config.toml
n_layer = 10
n_head = 4
norm = "layernorm"
norm_place = "pre"
positions = "learned"
qk_norm = false
bias = "none"
init_std_qkv = 0.0151
init_std_up = 0.0151
lr = 0.0117
decay_shape = "linear"
batch_tokens = 32768
seq_len = 512
doc_mask = false
steps = 2938
Each number is 500 + 40 x the weight over its row's rms, rounded and kept within 0 to 999. Layers, rows and columns count from 0. Numbers have three digits each. The size before them is the row's rms in percent of the matrix's.

# q: layer 5 attention query, 128x64, rms 0.267, rows 65-127, columns 0-63
# k: layer 5 attention key, 128x64, rms 0.244, rows 65-127, columns 0-63
# v: layer 5 attention value, 128x64, rms 0.233, rows 64-100, columns 0-63
# o: layer 5 attention output (transposed), 128x64, rms 0.214, rows 64-100, columns 0-63
q65 122:502491470464499511531574490576510497505447503513549470470508532561563478509445509538535496525563385469458451556482496480455559509465529485549498533525551520553499513491446494426400517475472502
k65 119:576515439548487557526589543507492540479452459505465480456455479538543459454433464543473534566552491484447524481509433517436508502537575548544470453444475484511512556519498552512482505480525462
q66 139:576472480477455468470396552495477517427442464451551462528440505470500493511497561520548523495555498518495559542502523549422526541545441492512563482501496489429537498530552496452534551508538490
k66 144:524484482508461498486429592498532580534501443408521555498468534462553471557553557495472463474503499499506562582508451527474460509490487547501527465467534527467451485584500503461442534516539522
q67 123:521503468506544526491444523555455523439481428535561531499514500507548536566516553436466427523554477479465495544515494564439495553487514510416466546464502500529522540438487568577491501521461542
k67 130:515414442526495547523600462537529522403516470433517468454492513484472510523559516524457468509555483466519423508510435531496469566466530467462560507486493499564521524541550517506505474572519480
q68 135:466527474458549490425438479436482559556497482425456485506508493456541504455537498513536476398529464524526571472487492537604510515569535514490559451480494483486508530544485553486514500515460441
k68 123:547511516428511481437541467460431520565484469456520508504500562519509442484526545517493394457480483496535536463508547473505506486476538536442567483543491479496524464544464551514495526539451619
q69 152:486509509462501506512573510556501539584481515502499480506579473469574402499436395519521522497472542480521490525496470453471539552478528435529511443513505480521519456472414448557520508511531539
k69 155:507543522485497519513538537516500478525474549530500469527447399458546469482481481506509569465406491456484491527531511483563505599548547437530442462533469505547544510437424509556498535483536539
q70 128:480454507510522524433551471530480483597486461472498493531513454468530547545488497502523499458475500479537494518562503539553448425557511402461500544413584496544496513459490495567537529503451455
k70 134:477444508481506535484567516558345466501485479519465484438541481513491465479467508455471506440452503498517539484552544453565511511550521458501523494515586524474487530478488513559562491544437473
q71 143:522441479464510477442469525484437448541589447483472468523534506421515540494418489534518474501514489482500439493475463561494458527560578573513478426489499547488487532482495498497528609499492505
k71 128:542477478465552538461532523448449484565525425478500538518511456446515494482434444478454520487623507520506491493504543491544486533502494494480536480598489464551504469508520486490526574415428498
q72 105:466516420489488567529539523484536395503484522472429585507531502512473580410576535528489489501523525521482524473505482449493489515548455494509513473527560555501480503495444527487467574549559508
k72 108:617506502496501528508492481550522546548494607546483576489491512548496455477484506571503479501494580432496483477512544524460560532455470463463559563486469519490501510507534553441462502452457477
q73 141:470514511541500535430567475530379477489554484500522514496563511461472478460501526523438387504464527534566493485557513560515473501512485411462481511511519514486520428512535492548464531540538478
k73 130:457483558526497563470468460488477452536538489523519489480508493453588502456510540463437423507418524497510454494503535550484511446412544416490523563523508478520512520492566538553552544492536458
q74 136:522608528552513562522526459509531445527435477529515493480510510457496457417535547475492473566518452525570488573497514529473563489462507463534461506452488533475543397499549508526483462527456490
k74 137:468536524483486515553546467468490449555427391548508445479569508499514511451589536479517523543425536482492480504492466509460468521452457487506497521490475556481538479561572572476464496493512435
q75 156:530436501488495492552478491459491485505520482570542472559427491495492523540434473460462501434433504582594548489568444477525486437555474522534497495490486524482464519482463526603506502541512465
k75 142:518458468496472466526485502482424520434540569518520516524556502456548499556559517469548499450480464549544567469524419454521491476464520479580528527516473503451525420440523495598495528492509483
q76 176:531510480476536445485499503556551568491499452567535455463459552541488426539495467454512458510566486470478488528568554464508452490457553469543397515548546504497507545448561525479477508472552525
k76 146:476472405498522518526454523591483478504473435563501491514507437490518442550538443500479531523553466545578558464516508457520447515523516543529439547524459459537484521472500485504568478513591480
q77 142:549506549486569510518502548490482543469510483469474427473498495497496460486464478639460512493449462458480485491446482535490510487427557457538515502565532450558521452533527489586432494518527532
k77 132:496526539449504514461497525448525578511549485520491467448526507465519447467432540521513561585459418512465487511533491476531521495512538488466549491463504436554490482493502483554450571498627478
q78 139:597495485427471525509477483485499525509504482436484502553469498582500540513573475489481499419506504532453503438538479494506481481527493484432508462411566542510454536499444505486563595506549470
k78 146:592502444472541476518512515502509529493515577529494520449535457524525517460538493594569483409558494469497515503530519463523471489490541458441502534494525522458391573545456531488535529499486543
q79 138:530496459386530529527481556551514543523441480510473450492468404490493539488573505545550534504481420487479553528512492416529563542464483459534485507477516516522471479530535545555531485470444518
k79 142:561529450484530524466523512508497533552437522519518465424515502520441458529480585500492540492487450393508573521439471432539521483582417466463490508478522508452497510534533516536445502480532517
q80 130:516482482516533567497433512558474525525547478476475385442508510477488490508576549509570542482526456449512447533528486505510489466463488510443489453452498509568542481583497480496525439431445543
k80 137:488454483434536493487478400501441503524500429436477443457490514545526500426509485468514580485514506432476584533509490553529482478469464516449522498423535464481519507511481498547465465508481597
q81 138:516528483510466453545473510448530524468610515559514460521474545505502525496581518460468568459531500480552454487500483529480452479475462559458448490577505490536455514498596421538526484468462542
k81 139:532469472460491498570432465483531453467646481501487519503529559543430485493495519526505533476557461558524531537501438480561475463401466504525497498521465450539527527515506516458511466516520549
q82 111:518542504421487439589497483497463559510491469458547500462492524455489546535509435462462515437535493466500485456514534474472479417550635481476485532535531515480439499536540529446527512470522511
k82 120:530499471442511493556512504511471514492432481577487543526530525500508550535468521513446466452579495517533503440466523548600417444526576447521464454453485450539463528465460452468475458491503502
q83 129:488442554504494525426527577478503456481466469545579521451535559483415489494508462494496557456501478530528488456419453552478482516529542528509510545469476548495546465404524561499461502541516461
k83 134:422423560490572483540529603475551511489494440492494487511514589461446457479531541501447476446596512507494491527532503546454544475510521474511518523496477530486473479465471529529537496445526428
q84 143:482389522524495529482506540538477461531452561469480496474531501516473542563491527476531571512466498547457452562470542579486443465521557542453514434502488503507501444469477453613523502512483489
k84 137:450400495496586445545564521527532434513565499511476542477488489480444496549499496500534576492449479567478508492466534568470486538543515508480595495457519501512485509459512454535518523446429493
q85 153:396514546492536541491446486439466536511546447486490503571499474528476480436526537553484533508542447487543525438443463469509580505549530529511477563516555546510494491469458562545473461486502427
k85 146:502482527470539555500485545402484533517446518480447511474502614547501522523475496526474474509542444468551526418545450453513613487464541498445490515465506464502543478538520540522487519545497450
q86 135:505489481479494534526523503484520426538493548512562455520467484586509508515469511463498486497497570513530539550515431433479441461530480488559448547462466522398495442496530504520535528504521376
k86 137:454485426527493504532477445486487488514465519574498524508461468527485521523547489492495508538477554573536570475508472478469482534513439469557507547558463584481440522452434471572480596474511443
q87 141:480537427525527442507519514479584555532478468553462498505490465528452481517510511496525429507552408484501437466499524450514476536395458541475482480541490496518486546460592549502517450502449542
k87 134:448565458466585516509524433541491477462527521570441499508487467535465486552545505467556513479545465475514490516529541459436511504532442531513468493594501420563502463513553578506517439503507498
q88 113:466544492489547512510516442480483477502482527502486549506532576455455503499409526518473556413539575508537498602531519472523485536510445566592571457494479522466508468454533528459503498503467520
k88 120:477502489483436494513484522481497559561426532480502482521503517447430521481452526446514552498457549479545474488526482550490458481498427539580522516503441530544522423473432546394545536469492519
q89 144:524508510514497540411552542475473484482472449453474487452523508487500503556488567525478497507566535541555421546537505441493464462506454451513518582465577581488542586461518498479490512539505457
k89 150:461439498532437515433514549493446497495439456501511515460481509529541473504523551517494499520517522424564526548607459526469462523515466517522520512515601516522430507414484542487583469495502481
q90 135:549495466470528477513542549476518434467528474562535471535540463430515492515446535424483544503513464554462554510490437554483494501478501549464484488484485563459543514540466508546618578540467501
k90 128:569422506454503477526558547462513455520477479507492508517522433487488510528573491459493458443510540526479468569467379511556520444509420512486525510556471501559477492497540529530456571530519481
q91 139:573458476543473540441536497540519456565547531445421480525516442589521501440517562503490527537524489493529452531560537493407468516451474486466418453531526508472507535468557509495508515493481517
k91 141:489504437547480508443518506536438390523587495596446521502477507541548488498521459532527570508526457437484480572516525480486447517508456464452498494520496545487488483555528516469521558517444447
q92 132:491479446532518507515518421476462490582543512495525421477498602476484534466487475491469534553559495478570444545503522491536483539520559494543463408498472489473522550432514473437474468453459492
k92 137:475482494504441512478496467517457439557522471459496500459484597516553520444490459486519581461543496509530498438484501523481417525520536506606500513531438496547584476514465500472490477412467530
q93 153:492511543507541454475524398420543511497401520514505474435500487524470493553546456493545499470501511508552512521490499477500461562507557502492564511469502490503534440425385529498489423500527510
k93 134:460524504545586448515500511560526555544429532451525465483534589526499470515535452475571482447459511517478466514533465490464416542499521451478499479479505528528527520459388523534524452514480455
q94 130:417528484520487531540538553538564516520487539534448519569479467510467481569432510535510531453491483526524499540587522502458525421425474489556516494528429469467469478509557587527485500506476538
k94 124:438512481449503533551534516542472525472558540559467505560437441478513494534500567483543529475430481459508538443482520511466554469510432539529498440513523525456518407433511507472514488552560442
q95 126:459558524466496434479435533458490510504479520434475582509488469543525530556445505566471519518462521479515508475503484501469463530525428538511525424538573457442510584574502533449542492519526451
k95 132:491512507501508418462418531464499528481502524477445553509406456521478459528453515530529426525491537521530490483494504438523465533554552524519498520494613486497526438586476520435480558522468507
v64 133:506573539521514520421545512473527527477491496448482557479489486541510434449507521461528488525465441515453571545517420517435593479544459452499571539435501500524502500529588532495541507494520485
o64 134:527394532515529423439480579540500466526510509484503475475468544513475512526499535532443563579479492560491510501415489502507484503498481498497578540537541494540502477480496424612471506481469481
v65 140:592483431450508451508480541529444502482524518516546456459503548494452492592528525474452512449515503543455456527498493468460538575506489499566530471412520535591560475512526520482519555502508472
o65 136:420491535543466462518487552478508471497471517549537537542477472503544446538414499457472463525461491542545524526548480448481527526519518512583488461602467450500526567443528508513485437502425460
v66 113:488498471563535491523500498478495582465499452464515460461507526435495420438526490524501468473559548499472436472506460531614527514465512483510456523513515494479417540575422492446543456496459495
o66 106:433490486460504489504529518532465497409462463498510557510470540521474536565607502448549530451559485481527557460482522511462512512544512485453452521471510550490510502448483519408489523592502433
v67 107:513535483535470454478532493495545521487420451485438557527538486529495445492462516608438497426499531476537586453459492575525472486545499487551459477524534499516449518483454527498509587501500557
o67 110:564482404401489508516511476507472469571454506478547496453450493517537533530547487487559530524559561492534572528528499474554516465497485477556523465508559557466509535535509431445447528453489501
v68 099:436513473537482448514491518507521544541511489563571534491479515457512471517532408494540471448553505484467471580530500460459546529480530523543557502454588525507527432513399455452473467528486477
o68 095:435467550587438484433488493513496434463535510459491570501493545513537469529502564535510527497486485565542496461536486518409482465543457529521530448507503463457526520459511586398500504481491486
v69 105:489445469502452512523474493525460499502433488461456491526556524560512495472448484433507500503448616540558491488500472419521456449505502476503472404549521475453450440508508510490477538571561474
o69 102:484533408443562504526488391483524540518502457553509487484446462479552488517528552477507432470493421491513523506533436502512474459516542467566512549447486509494480471549548557533567500531464450
v70 103:536531510543560475544549521481545575516565583549459531482547489575479502536550562481516534551476488518465537460445482526560492521453510525475443476474513540538561438507485414448513486530512492
o70 104:492510568481530461556437553431504499457447538492509507491513460466434565513407482489526562442496508502470526490472437482443495495513452481513562431464504494407452429524445490475500517512475473
v71 118:426468505471525500440495402484546470479466464454521504451575488493490446562473451518570504493501474458521503534480501463485515510476472513536545426583502488481447488518515586489437495545442436
o71 119:558491520530534505487478490418536443494544474534507512505552425496485447446619584508516429500520460523485520528510496500528553512446444520430538499507482535536530526524531476535487479537410534
v72 107:535506438521476510521475524537571431563480409430463468469555480486439559544514517498552419438494469499466534462554433529484470542449512464527463505514491477466576529517506509490551536472497518
o72 099:534496473529464418520465438431491527470427460509525543467470613416507446463531474428517504517535485526565475511505467474554458505469517476496524533527480505535540540451535436450489439489494508
v73 127:558413541425432505458446475499505568446397449492515483425458519482571491488501496469508480508501477493534565512527503528462527505453503530446525488476473466542472489513417434481545459502526479
o73 120:494502508470507514460499535544494520502605486502530501552512615505460530454479527535451465532521539465534543470503527538542601460518514532533507571519431562476531501477546585493453541495524484
v74 101:489476530503493407550551475491565556511535469538459535529514514445544528475459480540505462493479613430492494514472501448447560432521483508476483465553458520466525454463468504454496511475529406
o74 104:527542486552540556573539547471484480538509514510502568514524490485547500514539557507503533498491537542547535517457493568443490507411513519495540544435515548408538463513524596509457553562504517
v75 109:482562509466486425442466439538519532486479404521504492482507455503463577539480482478404499492443491500409460472462511490447466496518491446452501538465523541499525557491481583457459528475525532
o75 111:508559458551439467503461501539518476501491539492512501526458519476533491461516531478494520587505584492451506548478560437478478534447402474550502506535466456507488467506561403435505457504480573
v76 119:455471477575469500585478476488479481559534573497527498475537473483544483441463504495445514440464509464512510471451530457419480484507506513453539568565502551529450460533543540543466474427524572
o76 121:529545407519493500416511497523489555538500459462496472412521431489521497486513513528563524497494468474521517492565570489473500513508366467518489472449494514490542502517479527583533509433520447
v77 118:515473533476527479501479553518448497480442559505503431523490519477535502491481525496482466501478509478501503495549548524496479495529435422539533566575600568504542557515477622465566502520465458
o77 117:421570531497496490462561456546589456573458535515463517507502500476457481523549544502498490502495597505559516472481500465545469451494498497500522526496489509516479464435480561514553387565496489
v78 116:493555497455476477508496540449509492481491486548565510513427535560518447456496485572478515461530529495422432483469524463620511505528547544512567490491489471519569512561478567487501520477425503
o78 123:424470522525454532492506501545444439555511439463419499565525483480550486487475518513504561497499431438483541517477500533451558502540539556452447420475496507482518493561529437423514469522480475
v79 104:449538496454552472509527478511511529500451414527502438544424466561512489458515407516535499481463538465512545467605470546502471506523476472532555452509537566452464551482545495527488549496477543
o79 109:522489487504528542484547407612516446444454475483544466452502533475541510470538524524499487574599551505502488558516463516489506521521541529470575519449491507558515505467436448465482466489462534
v80 115:514425528483467439485530531533510487451513477538488484555476497536499500474415500511508620491503486513545565428485502492439491467556474468530480461501487501497535421599540445445529456459486487
o80 123:467488410521517470552493437516582466594491538517428536470478520525517521460478464504496460540562521477453422408471534486462540506502527512519513481527471506471493521482480533518462520415418519
v81 106:488430504515563551587544513543479498498515471487512489563504474524491469513509472528501409512495525498459546540465482480576448526552419478517554484530458453482536455574540509552454418489500554
o81 106:518494467501487479530501523502498551472457433523504405488472514457497490520553520452572560437571424533476496537431526516469513510485524576491535493485510438541514515472537550527556456465425577
v82 117:538515544556492496460516481535451408498426526400550490595529494429526512474499504539539578486488522498558455513465510544495536447529497504524473501475474491478484554492434434498512434518500452
o82 120:514404478483516515577513481580540475538530568511522539513510458531489463489508402443501468423498528458475497521501508489513493505420534488418453502418462522514486477496465524517494497474583555
v83 107:497484492580540487474467419518453587472469412516528500515547493460512507540541478439563497555483582455492484465522490522563404509506496480491497532452522516522551478470479489519478471407468486
o83 108:505534462474567505543500501589527549428484508544505517526516516497431555522453590433517498490608469475550477591533496508439478531502483520493512457458511497458477509493579507464500500468538533
v84 108:514541516453521442531472535466487510440440516526544468516449503497518580540484476577506504506452524428461453466432504488572498521493511444545505425570557476465517531515524468504485499429589494
o84 105:510546539507501535592537477577537472484476491531460464590506460501528436515509477520544533550470473483433575501471444481496560468439503568497462505445478451457503478566516453495497446552530477
v85 122:491524554423451495528488490476580525513496490474501498566536468463562502434511488471525495553504518524426523464559536495495520506523397480491552524546522509515569457429503419491556494423468519
o85 117:439517461497511580553504501507497490500564520500466466455501575453463498424485504534504617539463533489594471541476502607492518476494552541530512481501492482506557430490497502519454472507527538
v86 127:522504543545521532515463522525459478506489524545484468568418480421418492495459536492492531541519464552553457472597456561479577480501509540482438456580530477502443504473502508530511507432500508
o86 116:461516486449588487453524497533542495471490541500448532468495473492496455532412422565495470560515515444451492510485442501538471616449516499493532532518503540561536515472454555469505551549521515
v87 130:498542528540546458521533472453458519492436474436528599496452571466516496545499443527494559492487509496467550547468419551503510499509448496446489501595536477552508482501435504436470519542547491
o87 136:556451466460524490479535483486519404508546542512453466509487511500501486519486512470520542511575516551510558548491455521505497537477423622484497515472444605455502465530503542460518572528480474
v88 139:508533520519515504543523535576580524493552583501535523529479531488415460496503461511574466499472474511523501472577543512484479544498563505465445479569543477501540457561513453549447534519441561
o88 124:461499518483559473475453452436531586506495531451467516455477564568515473541526494565530525432478542505498520545499526504502528575502517579449544469460463494536551538524425541433519443503516512
v89 100:460471455518568503508512563488569508430493548554490466490556503473518498458451498511499415549539472501459511536473510485532504541549490461491446492530560478439503486477520439496418545559575580
o89 093:513484464449491498537534494444531574497464449498558484436444518567500431536541502569521503498467492578484567432428489527472558496498464506541511534513549460572523498467436530497488452532556505
v90 107:560443442481577527517440539512488529503522464595521500467484441442543472494435436500539461557495467493503506524463510527545506478543429539422466512486474515457438514499529487440448540475488447
o90 113:541526452436478555485566596537530525470488521480471530497506456549465491430503563575519565486501498536409477494506592539469512461508535525490533514569518518518432514453500504468503539537506457
v91 101:505496512447530453478420423458503545511499513459474552547422430458532560494485464502456516507505512590472503550508455487523448472465517456505448508467507405562529523473471515450475519543557531
o91 095:500518455436441469527459450477479493426566465537470478474422508414522515544466484512457514484499562559473528434465487529507510481471460555511507466551433482500451486539541452505520563490578549
v92 103:425454428527440528486535531508529591574472553503484441488512456497469496493548542474443477528425497458449455438544486507528537552472502460508535395469483484517455524546486504492470513507544496
o92 106:498529566517542514500476579542514532472365416478549527497509477426539459515498506531499483507491484491523575538496502464468574561542522437572561500522497495490512457533511526472462500497558489
v93 115:505597484472413496495498473490512539485455482511533524488536464477528488538491422515495508502379510565588487496412531479448516503477558494504521507469546531475448416538471467469489520540501467
o93 124:510480477502491565489414470515527493498544576420522507518422463570535493480497540495487448464394533508465546568535499489507489468547446487507556498497449463426504477593495492523484505486495460
v94 095:522482524462463507599516481455591596498481472504464423482490539490521514491560440509497522539536405467529398515510485561466483486498492519484489498542543566457447523508552532508487522528489495
o94 093:473531502571498584471561485463446523428470515446522548517521465481445530452532531488497454517516521487420492512451568543482587505499465497527554569436482527536546482478455461441502475527475459
v95 108:457489518518507520595467557502504464498554511561480474472572556452460454496488517486503589597543571511478538499451518460488451523484487488529516435469477568493528514560566494536544543522496527
o95 103:484535492535479568553537440470525501556442514573579484466531478529489529532479522523548478477508403544562455525504494521454471563500535430500466452518452453492467460486481462568480469471447451
q96 070:572507492567442477535464472422553450501537530485512452523502506522515482488540493507451494499499574513493500490511489513471538507479450537564450615507556512530507521483485602446482426535559462
k96 070:553537460518467482465478421430471501497443489500507436495475512495506458541504423491495403508519556506489443445498534476480544532506483507572501577476486497424573507494506541506491452537574432
q97 077:523519553504447447533489508466486511518421536464554458474528435472521444539483478477517508484422500456420512523441590473559536478498473536528446508496531539411542483486523431547464463537514495
k97 074:505488515525469464500423474456511492508445546458550480490512478468486544438473446469533548508453415512440540539526544456497523467511479540590441528503560566429488507452564477545547482535530526
q98 076:489487432521509506494462467502538550511507497531519462522434500522497533555498464462524472492402520512544588525477550480523511544580549477522535406537426501443505451503544454522506503495420564
k98 076:488474447563545525552476460553503493487522490524563531518503569497522529528461503478455523493477444513500483515485537454428491498561526537554574453444491538464432485477487473526501539485446638
q99 077:539543542456486504516470520512535490460547460542486456485490505431492580511468543517514580472446498497465416494444530536482472521431512555462459447460496507554485510551528442483567560453419502
k99 077:495509509391457430483498539516497544457549513552476456536483510441524559480447451517518629475535503526467489530470557517517468515475522564462480506467467563571514513454525459463496501490448493
q100 074:463549464421448473473475484540621549505436481501498487484507567520484506530475536542441518536541523514551452486469484388521537560505536491445500454563492501512494511505432522432482514491486505
k100 081:514504491439540517527503432490586471450526479520506503433558574490485488529470525576457492511539504488503518434511447456520560502459526488451495409487519492513500525525531541427504559495439595
q101 078:514507415545487505448528494417448480494494480449551561548476506551522450485541453477538434470524512533395479471498536496455474451522489489574529490488444470489526466460450558514502421526529470
k101 080:517529460517504485524471523450482496543502439502541588485464459504508434560542488451530445506559496536429466489498539520480515482582565495567510530495487460456495491583451568583541456483483478
q102 085:480513522538545526513497521485527504468578544454519447470517538503459537484527508462551526428475456533519568562523478408536537413482487508497532422488488500562536477588489495549507481442525563
k102 083:512530588502483483521490516478464549466554515461502510490602523547433471463526474481506550385522444565498493566509476427435491463457499497486516441443472550493533443510467510538512500506531517
q103 074:486526486437445523479505466440457565543549542430521520476454476496514522432515455440530501503555494442529452535435541550544503464504490542491452501517545490474485553461483533380490527444466500
k103 078:490566523431477492442480542448472549536546552511520517515467477509498489410556453505509571477539567457500456542515483586535478439510407566531467496505505535433503534512556487460479514509508498
q104 066:453469549530480497489460583479483523522517490433491516533516490479498483552377522493571551569464527537551518536455538532453475497483505562476509494438485484426487421513517498485458560478559471
k104 067:470455484475480482496443505517524508555474410497377543537459470480492503483462490501544492549505507465495576562465524506470465471482471568462544532408509499491478452449513484524490596466549520
q105 088:462477536513511490557531511497543500430518510481518535517451487514495529474539496518539584465579474455342456493450439524462508505503517528536546469502462533485528502567510473498499481403482480
k105 089:549518541463514474568546509433519547469533503501543537547416472537485556535539477566531532512522531472427530576499442503485450443460492477481539498489485503496527471530578427456518481488491415
q106 076:498457547565519627554472517506486526536507487573490456516484487544457479470493479528527424506433487459544529476526578471557502465499543536452481479443479468478497487490533528529436437431479473
k106 083:537477530559516512490433562485508552477509528486506454502525443562485517498570564555449563455471463545501495488509557466500414518524510578459452486464482540476458438447568548550494467522517473
q107 077:543545448542481492415588463500507475502524444448432454555486477459456514492506503529464502499557456478465459543511489511491516431512445557451501564488491503548520556497589513550559468480460538
k107 088:440485495489507444415623462504441507520545491517508474499513484484466488489496489521437489530555412446474481468508509483498571502507559537430492500531447481584538544534515528529508446475448537
q108 072:481453468545412452466540531493495540503449552483436545501457423473485542502432532498470544505490522526445500484482485567615500458542521548421508536519510472473514491463528468500448520516566471
k108 077:411422482526500470455540465493455510540505527503470604448462464443525499460459461522519509519421467522439522487499451548556531435565488538475501524477477466520515533429491477526463456441526495
q109 070:477545493491559519450515515447537441512530449461530474523510450555479496482501594471512484570479482534517533466471544455498506481394553466489585496470541480455559537480510470576522519475435460
k109 078:469512483470481432418452538472572471506567429508533470486515420528497521484494540522487516533503512555511484519502500480426501573435539494459529468489516498529474509401451484570567517561456486
q110 077:478490510471425494468529496449492446486523538525467456498523468469479518570471541474444548556383508519556570412511518475565449504518477487560448487580510459490523503471500440481498497537457499
k110 075:445515436495475484557508435510452432513527447494471477503522504439514537440491553469537558548414482532503477442517478447537516530545536557582506515509482533523525551464450406483471534521496533
q111 074:464475429483507505576494448535505511551445515495509515571490487533459541570529529453475479487501447522504528544542552505562514483553564479452494545449526475484567578487487571450440515514425517
k111 068:537517481518513443518474422478470490531495529520578489552483462514475497513521491442477463466509454587489519507487451573570539531522476545493478543516531462454487492500479576480394506584476576
q112 085:521505455498512416451521534497438519566475498455543477525469495451502453457539444484470550538554516490509461497496494494505517468499446449555354504515514531448551493496446497517523519428547553
k112 077:534480445471532496456533467471459483593503490528536494532491474493537433451528465439542485527558460455496537493513434509402486486505515444526407460557534532517602509510489507506532516453516544
q113 091:456390525542557462560460500490452500467488508486516508422492533508425521541546553449500506517578484441482488490529535519496439544516501511449504477463500445485498534479450455483460476517401439
k113 083:523475533538530462537514474503432525435528542478467502505483555582496559478590564538457502482555528470525453544547487591478499516438445526522464539444528475453479493469458441487520500523453455
q114 087:452482527541482472537501500560550470495457550520488484442455506479473513493449539510508450484502613507457475455506498534472390482482480415455517544476491561506459459410466486441519542539481516
k114 103:411460565522483503551528524594507472514485497549477471481497440404495509494473495559493444457464537463558514459506498506469479538513505465512518519512534563490475462442465536435567450425461532
q115 083:508468470470573507541500378540524533475481519532491463591509488498457511478536474494491507444506501529578507523441489490521540439520458534533485529496473419484499488574494517551584498465470579
k115 092:474431500459557502512514421538500499463483573564526463506504544528540489522531492495506498491535461568499437521451453432534462491438495508471569450556455471462544484579457472470438444480469540
q116 091:501523514561539505455524510457410452524482481437500457454565529509554501493490467518477491550604504408480538420522564532521509444504524489529506495432465562452488545519521450476493495465537515
k116 087:464430539590543546514515512430468432560469424517525488502510486601529491454532483513475471488566513460511544480459538491489487526517573469551440485458490518495457544542485451485504476455567510
q117 072:478532479501459508473394508462445575474536498428487561596484501542529557489478521517459491510564503532514488539543505514474498587497457508455555436457483563513594494478511483525496500514482462
k117 076:512534497565514504417434536436571516444537580502440577506451459537463536536476487538458496487473579535513529509510476562457532459486476489529453490500464527537564489486435511519456545498457512
q118 066:445443560545501464571478469522501476524529482484557438494486520498514549588542504519514518510510528536519535476449581591475414572497510476458427516455539508520509515513508521518458471587480490
k118 073:521480498596498478538503501559531552454573490450432454489475526472501541519544455515471491510534501492555549491466546552494463523529504539498434588420495535459560554543469506534522501572449490
q119 082:535520526479469469496513503540443418500429459583545510507507469495504532529483502486519394572528471479500475547462478509464560468474452522512457471441544493507483573569408521477535479498455457
k119 085:535530500500409508440556509553481425464447540475473515470525503564527513522531529535493447580563445481445506456512519510550464509409464472517485475510502559496518516488530527424476547567474459
q120 079:480478510470531527586459507535513584560481462577538478480509570538462528457511541490437555478466397451498515522535508475521520542528557447462436473482486470509509474486543486539468475445463556
k120 086:602462503496505493496468545489542588451551508482521441461532508541476554452490550503461597440458432499484469486517446506470452562506528540451470505541540491522513442473554460482490478504493561
q121 097:487557389465554550532467547466481541542513521511489484505474509478525581476527565492488520461525487380516512528520518498448472513537485454445516488619531527509455504496526524552511462468463506
k121 097:560562432486528472529509484480456531504523562521453501456529539492548486428525525521465550486475513425521484516492534515423464444527470473444489566631466520510471509504491527532459502530422494
q122 081:542448517546478474557456539456502518539501487498481510554565511437483442515435516558458496534523481517453466522457429519461476528555513575503433484455469504536424559513495416525520535492572516
k122 076:537464474555424508502543580445542514560496495427411515533565525438526530524475479477571469459505503523507496544495477461532513537581528537496457493499519548536488504468582433468460517471524510
q123 076:499442498504517535568485482573480544475465468521534516524582413492496526528462516422534450483526443524500509433476463498505518478522514492561481455463524474494415492538493535542440420415537499
k123 080:513510478465501524585527554512456560510485538473514511522585474584464571608472538483479472527520484511504510499435404480546438414458520506463489518469512451468480497508532525471499464480476479
q124 082:512486437495494462552529567537492521492444441478517457437492460420505485519468555482464491539563508450500559504394468491478527508457453438510515468530549468484496546493540562516483591554507524
k124 084:472509487461464482534568528520471574491520489474478515466491520483532510449462553509467497571561508432517538531406399500481538518484446502564511456576481582500459514517510552535528494562519536
q125 067:517507561550448579540528550529469489528588481506565485509527480535456475527555544528547539551494564523484535589562512502529560532481474476502484495470543568497557487468517535504474552558458457
k125 072:464555486534425481518459571510486539485531526509446487499505440499494512540511458479484566520460478494489486500494504521444527556482387540551396540484501519514521445438514550534549546499511410
q126 080:453480479540499426537492501510495430541461449495554508506487570489518468482439466473487430470518516542464462523446539549503463500502485514642528459512505491396476493477486560493515552545519508
k126 078:499463466515410513529530439501500451528482388483543533449450508496496493522448461510450417499505489513486492550498505503522404458523444499622550487524533482453466447515485508511519497538481517
q127 077:571514475511498478473431541461467476465448443534564472537427477492552497524576483537491504505519561512509563491458470471463485518494568497433541517440520573498499568438523450502515527499560560
k127 072:547523475541460446492442519541525524478468475497550491463461499462607507472532482476453475470519534513477599529496465484493561555532542443546451520475476546547455543414548519520444520473554489
v96 083:530472489404539576484528480471588538462483434507541468492456496495513579450513533474544550483436452521579533548519499474492447493447466482582520488484506480531414509529498516493485524460462503
o96 087:478512490584464402470449516455415450511481503485438515489543471492488444493503462538457434500508538442413469466468484501479511527493536531403477484530417497484552472465503516523441496529505472
v97 094:487473501522479480522511519481464460495544462497527500515491445421467452557455470533468472539487450415560461490463533509461624536470515487482519467485465489535480426496560515528479541604468454
o97 087:483539467449511540508459463494460527542455507488506494497513558569501523449524489469539465417541521571467543524558479514555378510564561507544485516531485470488509548478471426491513434451531520
v98 102:461524517551462434454510498464483589446533501416500564527544415487520505535522538524477555531484377501409468484492510487451529508530504511446497524558521523567496475472474471518502503517520496
o98 107:520470442449482543514477491521536422522460504530535463464471566476466552483498442485467410441550616502579485472468486471555499501492495438486494544473483428462494500471461500482509503434457513
v99 083:419472476406518509519500574471459499491514501463438516543485431554542417539460425554495475468470531497451493503503478525461492473505468459498547487539409457493491460513461572459512543550498487
o99 083:521539447526495495492496440549505546438473457536482473504508557466444543523523533451504527544567472521551460507521542453512518504512505532452407489522499462527546522502555390558435414479500515
v100 076:531529427528483529516462550418538540411512501512473501503424538485423536544545516497556438475519481504544507495516558491501480530490532550529440517493501559446521410513466541444532545456514537
o100 083:477512648500524556494567488595469406571532501461486494497593473521490490453511491542483529505464524522492457480511457521505536517494466464482541528499511490540456549480500458558470476539493476